Weights of a small GPT-style language model, trained from scratch on English Wikipedia: 8 heads of 32 (4 for keys and values).
Each number is 500 + 40 x the weight over its row's rms, rounded and kept within 0 to 999. Layers, rows and columns count from 0. Numbers have three digits each. The size before them is the row's rms in percent of the matrix's.

# o: layer 17 attention output (transposed), 256x256, rms 0.124, rows 135-159,166-191, columns 0-127
# v: layer 17 attention value, 128x256, rms 0.129, rows 71-95, columns 0-127
# q: layer 17 attention query, 256x256, rms 0.116, rows 192-201,224-233, columns 0-127
# k: layer 17 attention key, 128x256, rms 0.111, rows 96-104, columns 0-127
o166 124:493460525464510444508514502445385559488516495533474559514394451487517488414519469471583509533545488517559516490446530534552530585431508473547518513508512458533524459493506440435535495464517455523484519445517525532549530498528498504502428521441510559479417443498463437489418490477525481487461437479562498503535546516545392554492479431525537491528488495501455512467541590519461540495566
v71 107:489515474459473502526414492475507493437588570471528461550541529581545432481470450520491504527511546507447482456517475472536570470461543476474580491463478487470533460569508538536537530424564547534526465528458523449456545509524441490544480524438502466557570429457601484511481494530559495484469505542436545490464491449505520479494500521483516526499538555488447477446513436501552549494471
o135 110:511520496455419501486482530479533580533462493524447520458466486481517475464479527448460439509544492533482431606474485443565475465522475547490501455513489500485519401486520482473541431484517450509474481546472583533516529531538503592485503463498522505512405487489472539472424529525497520483560535484506463503523500502509449442476432552536423548563590509518517523526529499516487534462536
o167 103:441533492525468470439469548475548470518518476498510557482500489522484571507532503449531452482461524597478517561453534467559466495512486553501505509512560480493525450521615528444540421506527530561537405524532519487528448490505506573529518522499544501518449504521448577448522530480498552481568508486483473535490466527505516449465418435485459622523526428491549512544443561497437540496465
v72 115:507516489489457504502515510509462579523473490501494488529499542556517501466502488533550506434456487530524497561464456535444468512513507488497467557485473541546518543442546552451398461552499522504564514489516540513435503509537468504527580512533517500505512461518545565562530568498464520556540532425505493460491438544549556430551522568500440459507508532518533475436514510440456515459437
o136 121:552536504449485513509507497517471474496526507490477441547466543532574526504504525496561453511473475502525562514487463516503465488516511490572467509540497526532519511552400516496447496477400499537576508488547504564543515510523512509479515509564526485498600451541538547490523485485480532513506468511519492548469491507537464469467437576494531444509488521573497518443556537406494524473508
o168 101:502468488490518517479522495538486509459498502538503474527537523499568549488520544482607483482488516507468541561480477501493411495449486518555468464464565468547559488535461539505473526524436499541549513463535493516503513467482502499546512521562469505500522475557469528541511472406423463483449463522538449500509495526535440490466419508503503449463536470531528539427519615415490424507450
v73 104:539493523447490500486592507504502523482558555524531482534467494493517445450491449509458591464533463478465458537454498490476510482571538574512487475548509526540463472498492500497514527548493449466422493504411512487597545466528518545505584448508426525456485454488439452499552526385465481416423559443547528510549560466511493515519491562557493487538483475549514494473491510463501508462516
o137 105:468481536429514449492537530514598545475515457459446487491379509495532475466475481525487442499541367470518500502511529513556519535521527505501478517554507527489515585558453467534441413516539511486461512496523457535577497516469539510514542571456533470459466497459507506470571513488441573527485534528496484549512438431438445461507495517483525439505499529489423446502487481464500524480478
o169 102:420499560436543499483523515487533500449483453544451466514459462526540534495468480517480434491566403472525486556544547519546446538522514504517458512476566535479528541536452447503464447527473486456468529482479452526506490534565496536478464542448542512489424513497503493481442507487565532553501415517493496542480485491430480556469483490463556418502511535456441454501505551533498429476498
v74 095:479532514528461453485498491529540467463547486474445506488434525528518473469488422535420487534505481556536469548505479527493417503367448473462498518442534488501475569503501419485507479495531531477469495497526508470449562550413524456496479527577446535533489525530537504458566466478480535429583492553432459441573505492525589507528521490484523473492433432530478456493514525471509452497398
o138 099:466610528571477589520486475574495498498517455468509477469470478478474436526533523496493434504517521507490542532548489530492406414431420487450476492484575498537547511479532434524466434483458510491445515534517451469416525563492526477507450535475470553588439535520489485446534478478432523486512391489454489571556519495456548442394504490526507474441473515472505477440513511615470453557448
o170 100:522608541545460554518459464534500509504539517510549438467450509468491399469511543556410502523506580505499531468501520479469421476422414452513491480463523496458529564486526481477478483481497489534481529543515461434407465505489552505477500503522495589553454535528495535452494488512458475459524464487439513549527510487495500434436500478485505502483514560491542491474513445579431481531508
v75 107:447511561523419512482471504503504499503447435446481496558498521465521581490498473516540489549528588529530486550495535530535469482404489442511535501502521500457529521546460458525450511475597567489497460463530522417460484434520541528514477493499498491512468535481460525520451495571531536521622513569460481515565440483502558493494531468500546495519454527476511502561530552525496446497453
o139 105:511564494638450524560452455563504495468436533434509455492548536502467459517494510480496463483497589529467474533457527474432530483485491501516494509507457509461492471505466536471444510552446495552535485529474523526479477414502527526479429477530522469533574477492487495517431506531495486514529444471438428528511496463485620513509512510464510513449560568531475554504513439499486519521465
o171 109:542574493582502490561451442521483538488526532420537516487500526496508456500474568545426487476444573513516432478465463475485557447497493476509490449486465512451494490468464546503485553539508487564485497495516509522523505421454558482494538465543545452448565512484479534504499521548477499513527548507470475511463485475542504522560564550482544493488533566566474528507523407515441528488511
v76 099:462512527489445469500571456473514468473488458440488501518461602558508523408459549521590530566519469534488431434523501507480460562520522487482519460436462514485516509529528499487431500494548519451503515498518529505520460453552429448498479427468482449510539443526508460474471455581484512582455496570461479546506586488533507510482539562552413518543476493489461510395528488509516509488435
o140 106:471581515528441457541514517601544504440486441436561535492526497525485533476534531478491514499521450459551495507461568467510482505552532553484475507460493453493499436523555554390415469518502493532508466492496471469505554516447483548522443428507509540528541488525429517462475525487447441517502442519439483516492530499470530472452498523525448512490511470481566521499488507608488481454463
o172 096:453574536455466522541514517532544465449551507494505593428519571510483478543578502478468518436481488433464516545533483441502512527565467539451498531472440464496448419499577593433473482504546502518460495491543405476476498500425478517546514432477508405483598501527473517461507481480500432508485477531474484568473525525479553520423521527483482525491523478450559557538460484522497491478483
v77 105:470513485488413490483500587457472541518493457519487459517474488453544510459487482520475530553502541493480461519445466473455437456463477496540498459504543501531461576484519470442437530518470463536508473531465519519515493469566433488537513428439415427462568429486505530422510436494495519560484486477493462516516543493532531454471517545501517526591490589494489464457496483543471525508568
o141 116:426587481519454506480509557540536553492515542448447494479507446511494484556507571507491491570552473442524428568450543496455527492491607510520472576424397504450449479513493522454500498524470495533527494571484484558525538490501516526504493508539515486517502496447525474473479481466483402540483524528476498547463577508488523488440473456454537515509597575489447567538532446547414551492500
o173 096:429499514449504508572544574526470542440533510507431524395509487546440537575548509513470473473503475448493483562501554528444515503544561477480443532385415495496459426503475484449526574557517406522464546522450431524493516505498466527465482469531531461479518510427499470483437457493515420600519499497506486540481576547505523539512544510518533515526517608427430526515486445563455543522539
v78 112:507482536476481512513471504499538515530469485549521506507452517485490447477477479498484483533525442483471583424542578533561421507477458528426493547547485547463427497552522417533530545551508540526552494515534498473458411586535529587440482537454523565487513494505440482471435409507553407549534437497464533509553530490444468441530480418491523496510487426495569566487513572501477495507465
o142 116:516385490482507460578532503518436480508501478583542532416459525492459509450449467551476499465455507526457566480508538532513533485483458491492467522559480526507496508460530448483445506566552531552535516532498559546494490503443545512415446476469483515536488448526494464530502471511585509421500468437530542483498463471551463458534506473529474519506480411514512486520468464483520574555486
o174 109:537411502494522450547495483517507550508515540564589559512487524463468480477464545581450548515468515535488468459512470483489562436535450501485499542507464500532484481468569532522474526633563524489543485529485538543455506491415602495457570455504453529500563523522464505521516507531536452426499516439480531502515445445576551455571520522518457546465493441530503510491456453499546603534481
v79 105:463517473494450517479536490507485505506453523529499515441492527517514504421446509478579470491485514522438534451513487541506493489505489447525578508430515516516580461472541556499500561502540596503538442512530606486503469447468555457433493470474496567458553546501436483457475466609515483453456529511521432475506589469556486511530461496474478431451504430548444543516526525437545544549506
o143 111:491552520570489494548523551516568502533482512408514484490490577453480567470537534488526514508411484549465510493567482533522537473544538497509481461503515495567494471526569526510537540539511516535535418439496569483499483418442532488535456444533463490469535482500408522530538508506473502509526494490428503463502495482483568500484536483536487457518472432475480504543475529412485471529483
o175 103:520595545549509495515554451516541515515511534397517467510515555433520515455424552482520489433481534499451560493579452560515499469477494516460529481517528472555508513510572595594483526554549524424509449465507481491489491466476547470480482503511436437522562499529493523497519518451441439486535539490412490488481506502525609476479520528510442450473466488502462530551488478426527430518442
v80 112:521492467498506454482530511459512489552416476521494465422464561543504521545428465506542530529514581487483561477480462409494506510558497507444488526588507453532441523490505473476520529576468473521502490465526565430512461502473529490544542479485490517472531447544507526515468511520401485417493471534503461439539457501469496544494478530445567540500500400502525533513541538417499559460528
o144 115:485416543479542531488500513514521526518510529466480550501410537517496542534492456466544555570581464491531478459497400499500522496532535496472450472493545426509506516452532415528524529495517466478467459488514439540428483516568473417545530527538530461456539509453456500497506538456459536533488599498523515509473563489495541544592503506468489494463427448544514466460556432507459546484483
o176 102:482432515459497499498497515557542513467477496420458438471440559520505500523454533518479495540465476478521461501501500516471514408497512465521422435444551452502483458448505396538479520508507451466530511526447517567459487480531567474499427470543502495487492512512459551484423556483403461485554594473461517504520560498477550535560459524494510470495483546497523479477518458516468478519464
v81 120:509524468521556481580453473514507569522567523514566548524506422541480501576507501456520496542565509519480489491484458489496549469603502486540490479568471491517521473479493459469560557450484489508448533464487535540511520505489503397485538438498481458512505509490509487523447499508481523446424470590485547501480473469513506612494513492417552537483580477500471464467486481517496542474530
o145 124:502542510588479549512519491491524506473504530461550581504470461548480534483527446494488579584504480552490505439490454485447494527487501456475504545403491475497514539517552441450536523541472502459471479429508507477452484517525513420532468474494462511457426548540495502540481484528485520548495568512510515547509501490555506554478492506543509612502523434449515448508562536510486442500472
o177 113:441568513564517523510480546505488459506507500494506549488437472537565582466477432479583510539486421564500580517459525501512550569469553487460481557506528475516492562566546395464536447475450523503524455453510535482490525502533474485561404519474487512525440452555540478523536446474510517486478514465497491522552507478481486507419479464510516558495505413422500459530524570509507470470485
v82 103:476491473500487511533495532501520470441576542509460452475444542554510450491497511478526566461538431472509509471486560470539472506534533505415504479471570503451440489530566407461507480567491537511530500525456476470489438537526503560517467614532512556522463475525402490465413355508599533540472488472487499523507515518386508466436492503533530478449538505513487530535478542509511426525527
o146 101:490370467424512497482452527497395544496496512547522528462469511471424488536456521532453566442580460462511505495484560485576524528475515498412465534504528529509469525439540456555506528489553549532518496527446472473508514508499446513492492523501549490528479515466497457526504520537536487551495485455545506446484511467447482479516492468510522491528498454520535464507449496547484537488572
o178 101:497410480418512550469510527539541522470460522534516529516498539513462507574467517535496522498560492502432487472494485514546583494603505538485490579491499557469472499515528557478491537518529525481574470507470584492507545484501512544481571469515486492535499573466529511495475481506522517502543539501498525465551486497521548444528444494521490572535473452531590513426434464520544554452555
v83 112:494505481507545516509501531441446535526481414513498495518547520438594443459480435496477562541457504486488494502555520540471560482430527510446492555507552543555508498500481432494486467508483496480522511499484474505514564408535503514525482458458505488514468476565406519448505517455524488476446456511487511424453507443497460514512487553506514422408489537501468486494489532477445517561416
o147 114:472543469482541489447509512463513507597470483525449597468462459475620453477442569471510431498539483505464477494518487541552533445444501465470465426560499499498501514523516464462489443421485480488435485525460491520552528476547493525502529474469549427498501475537472479461474507448483512436475467495534445529472497451481471461470481524472494426501522527517481499461531545500453563463538
o179 103:490608510510579508397444481470494513551483512527432601454430499528517473487489534490518432531535451471472459446498496513485517459475461464477515501505545484479490482422490458469505491419484418482477508507430453538499494447500464481446461525469557482508466510542444471553500522518516532482558488508544509553444555527485539481463545523524499464504487460487552440440531555489443531482534
v84 116:516493567514544482546538427567536522475492511460498495469563501492418549606512587496499457470454555545458458508500488521501509486551519462469484495466402495475482455444514558569486477469531512555444513447460474439461485419484424550558548496468526520498456525525557448559524569471476509539541509466522528545434515466443459487472565482487456452530470528478475492581492495465463533480443
o148 120:547471499435495479549457460494453464485439498507527453613496529522504542531546480490469517537534588541528461414501393466485521574530463538429531510580502510515478512488380495562446512475472467450484518447513411448523477503517543534454538451507492427494615439479490452519475545458521525511487532520537504496460527540499452516518517530473482487496410546554480537522512469463546494478513
o180 109:498457458447441490529490485469469458499487488511509435584450518499447523509581490438483481520577549474497431435448508464535521570502512569510570462538482513450466510476422490529462502448411509495428495437546464517573512508547513510490543488460514456446539466486515452487449569456557579469476551549582533526472542522469458506438470516479509534536482477542526563514562523433550518485543
v85 116:506481511507541533462539506504573504503471458488512496544513486518495492519426421498510521498515526512441455445546500546467539463461523487495492516487532447490507483529427493588567578491479576551503486527565474477498459444494568527491511524498432605509497490536544488446586589526546464539477506498493477503555456498531548443521522490536484456594553497482595521534468539492482485523432
o149 119:471445516523502461493530523461544455458450422509451430498514532481529541452494455519480444540407503525514480526546506502480487443497461509483531384536527500570507518591454487532527481548505526519465446446471469524490520399533500519490478540452459526513502452527449532476454546473493529499533487518489493435516441477463540483490583478487458476495448588563414505420480502528480481507474
o181 110:510465531536521517556527517449499444515508466493516453478482477477558499510522500543425431514454549488534516535532501470426465417493422464525537391534495485501516518502481517534495537520534573498452471527452451529435492442522517463460489516450516570493485548490488510448497557544528531499553594530519518457468470483495550556541565498509511547494528588583480469496539491528540501509514
v86 115:523518467535580501543533488536494491449480493486490501569484475502442505572533524456456502503492484501489518431548437435546480462524503421513525487522542496465509433441480471596588598448478517532472549498510406522544502472445442504507506515509497490512494533507544501422520482490503514469563504530490567462543496497517510522479549539432429499461431557461446491557553447532507457531458
o150 120:443518486506465532447513487414521505460496436543506353487491475497489494453540488559467503490571546545484476500528539492446387518466421419479506413470548533516494500477480510526484451476497504485476519476437524533509482504555522489489462512414518520504425548496540512494386484492558533533523561476499533491547528496563462514423533476511486533521504537500554475498558535527495371524528
o182 107:440524471524474561480547517433473483512483470570530374499494468470520536471542452511532497494563573485457460444491545508485471559541465479543497440519510536471466460447501543485452523480544544518460523516486550479513462464526500495461473522443539513489455538491524469479498529476537495527492610422555530554476531450565527495471524506503509547523493519545547445497525505456500480484572
v87 104:517507463473492470498580475529460548500535522581589517495522523497588482531548454466516609422508492498515542441520473474450579522482567545586510489457472541532532462506448514408549551517524483505451522461455512489524510476528506563443526522466498455517425552575486468524452464478550507463469542444505491545495525480501495425507480533525505503445565559504460506434495467517521480505539
o151 109:527451466473526455456461501506508512539515523552553488464541539456556543501483486469544503469451518516526551543494594462507529561514557530497492432485559498511490477513466506432550518545453448542530478450424547491567473427553508577455482538502560427460447504531471455548460491471497511543491455468534495417484496462474487488582503457515508461517532531503470498508466444491456526492501
o183 105:509508537497545449422518428483484484525506522536520561518518481512488589506460453464614473468523487461495543572553452485535499539541554542471514513490531508530527494501471485451499536590424424453513497427499546428531542562544481523498506528489465436467476502472541454492496477452498521532488403512555521441574483501458532552518524440521511480530505431464461445451522525490509542507508
v88 107:506490490487443404527517540505497470574489480465472535490529465519548478508515526567487470564480535425535549513510459466531570552488455468476466600506490474457513578568437529530453513460504499502510523511516489533440475563555435541497424505500505429530501453461580553505537432465510470552508450471459522450473540561458500446507509466478455515458452524465578439510517589507541422478446
o152 113:549550543478463537520491466516469522485547486585562536441491450503525452468519459510509480426503514478540483497477543495457505513509493500546513484510474469519566451422432527503479532476547420461489580469522449491450565534516466534451487468498530482495457506447491435465535525526454487516501508509496545516536562547575442451554449540508419521460475510463477529489486564470539573482486
o184 108:543522501534454488474480478563516506497498512517566533430519492539473503485519497521531515454425503539527475460456550515457516489520485485578448482459471468510488439443486501506560482524565443473542528525472471464480544450478517546463514518529489488447493449508461492451479586466365485495518489456466486529499513521564461443537452487516468547474515422483484515453457587509481570530447
v89 107:564496527469458510536499541613454496554448531471546534491497531500476525475464512461444508505532548473507561497532524492520519505499520510504404535545438492491431459497503483496430511570481483468455527493454527500506492498514466526519429538485511418553496474483524460486422463536478488494502439449514515501489460497464493527496549421448515450437534585492398495576435425465539511494490
o153 109:535400487382508519450539471507463534497464541556526540509446503503510494514485526536503568496572502521522496521508450467485519521459521498485544533512424516491460501448450487460474472457514487494501533519523556539487477526488532564485516457529505491449479545490517461532492441531558511511493557498478505451529462423552431508608480472451548481510544545522491554543504458436493596468550
o185 104:519492472424526513425520509540505519553448520492513552471426492509460577521461527472566610571535497486493506496500473489562597477454626548524531510528486506517485471470518474444472496497489472491485481458520572511512497533481530544503478492563531503355455506494477458502487421486530505497481557542481462415483520441562457504564527467503532473486513461520482530499502450408409550442528
v90 108:538481445458531490524434486498517474514479541455552511455485562494519475498468470506545514439510475479489498482452540537475578552545513507513466537473464494557452428529496558527499476533519492475540506564437514431538589488440531531471441493552510473474519452518496480520444513428496431494453432436523539488508488557415454546520549473516517539504598442541491441469442461464504641468507
o154 107:516330489341523463511488502472474527569481463550498599500457537474518498478477479480620507522551464461483499476467471528567525474541449570497486538556486486530494471453539521514473492488479535427500481507547518541449560514479485501520517471531467494486486506483480529486589546527492482511540557486483527487565463457474508448622480495484484530468447480495501533470535486451550565453546
o186 110:516396509394482503532460514516469489553474474459416603513445484484519572518481462422583519490531442531501555555471463551553545494528499545497517511608538532552517498477502486522483424426505565448501493498544518525490575543486493475561467518513540484454475480508508511494548475511534512471537524534477534482586486510455500469516482476491510529486474427482515499469512541479481533467542
v91 116:537482511524548428493517380468529516401463550495506518476495515519484487574569547531535512452491510532522462519532475449451593539540482479507478581520564506535465478475557532545513489473495470472507520472517387493538520468510425444488508522478537490462502496460517450476512539433520500485426468427518512506480513529477490526571478563424511513465483516420453487538375461584479487491511
o155 117:514461509448548457481579446491535530452525430522510469545499440527548502517553420510557476523509538515532494440537588481430467557521453506487539454503553464502467522490498534453506456419518442432474490478508438533505472531587487493496454480445525489535551516484470514518423504516516511537456496487522508468458496551499451508480492499475490497491478605494568528532426495492507443551540
o187 117:498419489438554535446577478487521565491515503518440463487478487541499489500554377439629527588566512473511521442507553525503472546503463544478546482541487492482460468496534475454511510400535479443525517493491536518481487525576453502551441491443517483521489457452472470569468458517561504532502454451555527476468513563481408522462452446469499534539510493495614475502499534464509475511540
v92 114:530516569492467458500452484455574590476474465514455547505461526487516510579427490548439408544519479429507449527519473566475527524434406460559503480476520450560572513445456513517529511415482540514497503459494542498460536485463452422490557499552565517464565550461540510505522521570501524499422474577536535496457472491488441478480484542456473484436515449532546488491465539540459497424499
o156 116:566608524538472530556505507516534520485442474461477460508507519498503601452540455518455499628483533487559517535506588511445471552411463481504452463500473519480595563465476461484472460492496483460499463426457535502449489455512488515475424538528506510468447475504477477492419548508462514531466480534509518500527526603480494507423449499527486515470508533460504537422536489496479443558464
o188 111:543589512520522541551506490446496519484500511432513452522490522516493551516520494511432484558475533492580505521510493454499471502454454464536444513538458529453586549480510509495507502465522491542479492401438483544488446451487458502465502543530525536472497552516545484525520534543523479526430504556517508499445511487436414526423498494520599529500459539474569547496558478518498447497471
v93 106:451489489513492502518537535522451481535597464517526505418503423498472500557535451444446491438479474491497506469508480482483500582481497453499560530460482459523504489440486467484553493498555530553459542529511414430460432493486531537531511574495501611449478518546495457516505496497449480463445529410525501505463550537520452414551542453421435515506462432497533485471480485476485522448471
o157 111:503386510514479527496487497528512397500510466576499467560475515506457576509510400515440488504440532502561527444586497538554499587514476567448473468517533501517527525454485415539473510511482478516552510450513473478486483493561484532486469468487461451516537467535461467536525542490503551550487477486483520484504467551471481449532567478522452467479339443468464463501495508475562493518485
o189 102:491390472508463471494485498516487478489497483543494414553515513513486517506505461534480420529445516475553532487545475507535452535484464571505525458488494527539532513450455475500467527481475415484557535476473530496481474435554476548476452430484436458566547492534511487555509577471515532532486412525465548445533444502492437456602495449498455462512397447458542471520511534503578504536518
v94 099:490516511524480491569485565538509515470534498440458455476450512479498534509531553554423521524433496517465542517557530492477468493401469516450444537524543562539500543461483518516493423493549480516578483523476496515495517463385432579469464485525506502556517453490553534511476528503614496487516489425488495423434487544453499501513511474548545445499491550491451448515500516554481506548407
o158 106:534584520492494565509524546478429565515487500515469477567480449457571382550517583487522467534573546540474530510495429475486512478428464536533470545589493532532516467480430540491472475408456506491475526543489474490533568447482499523450551456535529501499509440510457446487491495495521462538501516492514457508498485515543473446483457501504507468456570598572524500449515507470472527473523
o190 101:538580496514469540450517504500445595470515554514492476554452503466505462518550543480495525548556588552415558461485571481460526519426429547479472513535497540453538519471450568467486552448517499530503505518474520478480479453440533540464540495518505506537504527514467494509532472473480483441527565459517516527551508533553555408473484472520483521468516484553544480407491453450450501534484
v95 107:482502466460446551572474567461479528486523501529581490523564521496480479436507471473513555539449512526462524477527552450544459445473505488475493474504457550509433455524545530501513587492552498521504476537463483386514507454484509552509469456502459495495569424504560520549455483463518508403474498509448479501473472448478470484551497547514517473549495588443483540518536382495535587483537
o159 119:463504445447452484471492585489546552533469484501496553526510523504561493472488520477490442537532462570457483546487485452548496473560501546516479503527451494461460509496426524449484480477500502550508481600497632542572498498486509563482516455526511505486534473511534544522491480496527510430532546547508465473470469421521418452605445548486521512533551526549497513554541396483505582405561
o191 093:479488450452482457451480608480552538525532497526465541525487530536498543483490467444561455559534461532463439510480563505564522475589525637465499474554495543477474459469486536494490502533478517505461466561500604493542501523465504531517518500501523445478527499491503564513548498471477552499554542559526490499509508438487520463585477545521495512477470450549502479475507427408441590470517
q192 103:494539567457528520497550444495509488530571472456558467556536470515427485423472463402540468494483502484400502519445441447536485438476445540515570449515573450469544599523466503508469509547489511527464383554461471434512627503540506446510554504469489509509489532530500467466535461496479473530487504502487509517500419518555478486505454485516484522490533483506515466512528496540530511465465
q224 094:558539497511508527440472518486510533596502492466537515634489556563431510494495442431499485515503488539463480480457453475595497482506432583500461451520565480496543529525441483471524499526445519516478480579460521497491552487509495485478515469536482483505484549505451473499481464538511524571460465477485465522449450550594573442484490541402554521536490537434501564496476551549523541475514
k96 100:515579464545511505464485434521533455497512516425508502506474499492484547452490485474505473492532505551485444510558562487505497525441458491522528483465465526502573542465504407549558444510500557509451458543538511534501546534532503528479517545443503486551495520481490423450454528487481629534524498486561589505514445581450424527460458518478535440508471474571537517525475494546433462530400
q193 103:512474536498471483520486525533476523436437500608400486422520497511548491468538520593458560498415511500564526487479485507478551539526550532503466560483450510490528454510482512484488469469451479457555542450449475544484429489532516561489427485535504539494457464496494544537449483478422484510504455496490421518550484513556524488545514474520419475492467507458506585485536519508516485459552
q225 092:472442516460507480536478504554458526495514480569418487482565481466523428512590502564520527516443516513488534497408487474495535523509553520496507530463481546492497460566473510458473500450492526494509545473450476523439470511520546496454465534520536502473406448441580539518483441497498501472460463521438440537522500473533536516516477451552451525434503522463514523495519514447550538457566
k97 072:491468527470510506484519451503515467537537458453482461582495466586499513484465457401524512592558472516503533497562476507529433459421411529515548465540545445442469498532497406557431532591518564484457430516436497436519551446536498432499499447464527516506537478534513470398497546486505556486544508476486545455534444520503466447469539505532545599541524485508511470546506480558531496515489
q194 099:507457462505467469541461508560462562429481516573398471430510500506522508511491535551485553508447500488571498528503512556475542488550545497460429535522461489506509436502513491459473536527460484432469512430470490525482442453501505573419404487499508536512516418416548562549482460509455517478496424452474482491484498527542510508536477470529465472481432516415480530500532518499520484468533
q226 083:459450449452481490581492491581456515461475524550428426438512493506551494508532556524500485499438508506502516518460523516465496462520574513430496513540508492488503522546496489457449490568546512478517491411494488480437483510451487500481438518499464539551486446433540539518591444496479465399479476461512465521473553483546548516523476483555457445443490479409492482533498563468573476481481
k98 079:452405577461508478538514478488451551503483517534454469538559489503569437527544444455450550554483539548498563500515429490558477434423444460517505493482474394547473545488464483495533544488524455495432540494563451542500494447471565448503510458510418471487476504550538570448492501491504464467494526537433456417547474511556508430550484531514491531547494507487513477480519532519523466487499
q195 106:464487497528442485518455543488494511472450527547458482422465521439521524511555551599485522468519457474602470531504576533481540573551554465476482514495465498499495402452534516527530419468476503462505561454515549573456425485494493535499464530501509522490516490404473510528488522470467606474503511491542507511534555523451500484450560503520436464481472515521544558545540509471439480529508
q227 092:465484512473445482603478468511508476476457498483493479419493466501555486502444579518481537462576489470524477549520522499426495540522550430476488490449495455485534449451570479564491453526523485454500508451483525541468438524518508560555494575504506538444520444456492503500468541476488532434528560512550527517545599500424477508449540491536486454465489486562557492583480452470444518559479
k99 083:478384516444441458521520530529476464538504521549466469470492490462484414531493569491505515554429496527463533502555466530493526564516543471477492486516471473563508478455451543467478509478498503478478612462540503499507466396467525449471458485527580472538475469459503530433520457484514456510464489534470475455524480480516518528491462488541424593446490453497496428421554474451476505539542
q196 103:478510546570480520457513518487569511530471455446492519510504427464495487503620486421496510500514473585476518487455516494513440529415484565535524496440526562523434495480461508484555432444461514559556435516581530527556535536492540484499492526512511446470457545569441491444477513520580528573556540572529462540554538508518453432518505519483539505544525477534551495523477534535487523482470
q228 094:469523592555482481431574475489577448498494502470526519503514431477504474492558471458553489504493445558512432528513528478542490576500579533537520464405517536477499527517498463477538492465424489505534492483538490457546558478542534536535467517533555480509448544541442463464463553488499546569526563522513525527559483521447494406503555455496513541519512470567525515558485568489496456562416
k100 095:553576436567525496531484521497460491458537500556544539490463527536442551485450529568506529501463511460459486538485484472503576484538516494493533479496511543506468541498529499462515526462511492473566498528487538504475569504473477491472461494490437518483541506453536432567492593530482493515486439527540545483428541466532494593519465488434517526492446531496451548454553499502556511564544
q197 093:459514482517540527499533445488515530551560490464573519562461494554483442448440498423483508460591503470492533537519410494514485489415450518477536489530568477497547513545487491502507511518581518544488503537499433418520527559550503477528576557484492492475481502507533433498532416469501459544485584526552555498465522474532473538523470515475564557510539472529466480488445526509451535464508
q229 086:483550485526553619461468562463553563492541481510559500553458486522453532478531509508494519464563536516479499504513468476553491473478374497537532450565521505501529507505504433525498536575485501555490537494461487474524470561571472475477592538561446529523472541477522466456486468498459436573486560492541479496495481469549562506534478491433491499493579515525467515485466523565472517450480
k101 076:521620498572498534459555430494555484499454507446490520560545520446449531435482501488529425500493540525414479509464522465480504509471541492481520510482484484440530474482508507531506459468497527517472432535523531482543538512551551470514508506565488444531454506560426445507468490494535517517535524513474493543526466608484481530448435506507508457516526507511517487476453509544500498522431
q198 099:575479487488571534524567487491463552461598523501503552528500566602445459528433520454473478513455511488448531470486436513501507487484461478511463490521510534510512561515443531495444611531535493513473501486532433434490480495462488421517519480538466499549517457497569488567552449542462416511492462435494530477413517475529533539562425477516517588511517509478419504487512482493557524460495
q230 087:534503470497573537508510528501502553489606550491476527533558587532427513535477501458465443524481470445466472534479433478582476464491426529515491475489501528500495500472489527517497573471498513516467504488471470427492496523433483446524512488482504463564516521481504508584562424544454421495475501455478487425412479485512511501550393535510504578519512500472452505467544530457543497477497
k102 084:481437484483507456506435483494548496495458508496443453573494462467585448496522494432458512552508493592532481499495461501536430554477442497550464513530563535531492515497496504460455460528579491541461526467524470549495465484524520533509547490490538523505459485538505567434512440536435514504506522526467528451556468499580481484529520501490440602549484515484519485557474495566532519484463
q199 113:508485428489472476517414542569496529427471510559477434416503564476518582514469534595495502497476455444542512472505531497489544472543555470436473489551458440487510505445524529480497499471444456482468562461445543579474424485508467552472416464519471501560546488439512546541466503490509461431512427484474452471484457473474530491522470474547459459498432516486463472499554538515544479508545
q231 089:486422491454445436586469525565499505427480444553483427374515541521574507525443583557494463499484505437553476499488501500431521478514559502463449554541481517489491533529552575472481456481488488493517541461464543482447410521490468484544452471494457571547512454481574594484532483468511446444513441490477455516504555446486531512542496494532504470481440482420501476493541506504577515493498
k103 086:437276478406487456495537439554479509508492502521417421498536482446532432507486524489515495531452519532507541487517487540469484559490558485476513488523524437532450485489435520506424516506499507461483547452510469480495520451488478449507472482462521440525469458528516546485540433455504525449470524476495488472553480489501478469518494505568457554486485477547491425495544411472485506533463
q200 090:540476505497512503495514523530507537504471460430557492501467539557530497481508531485509515505570524474527514540485490475578527480501509547484489523546554479490525466481481548473510548497520484535486527487476531416491549512456462455530500449542562497499503495512506514493503508492519436518528551531481494476485502450487512527600425466501446512540518474435467470450494517436514547504548
q232 090:509492507521483514565520541500557544521470513518554498526490563563463458504481556514484488557540594470508502473450456544498570427542499527508460537491515579461542441526521583486511599455526450517519595563464541468489512514494445435567523425532546519545503530538452540532474460516504420534494531529437465470457515459533496518579486555539556568546498538414459481440446484468562561485540
k104 118:397426550461482415483500457509425551544511530488447485493487481432561483577499502510450522538477487484497534531544445486457496502481533527509498438473527448529478539499478483542482527517458598454423498440566471585495458493517501495493513480490503497509454492491507548431521458436508590453462563508486512428552520472485462471493477561490480533495513410581575495501526514515453440484501
q201 116:526487432463426484522446519535506519459466589516485478489531554457542545486522485574517470472475562451549495435511498500475560456518578447424500556554464456465473503445575529471449488487424430452508552482467528513514451450521459529543484489573493527587547484451555530559486529497497443476490402457447452488522491457528525445499512475530492396471428496442517508474532465523546499492568
q233 093:526468524426428479522477453574495440475480544493512507480528530535512502533465516517498440464519531504506503501457465478495558498511585483458505539537560458510455511499582528512545457515465477469551553516509505477451515551489447499623446502486542529579579449490584474518543523484507460492495400486467458553510484452488568430460533461499577457472415468413491492473495471469572546465540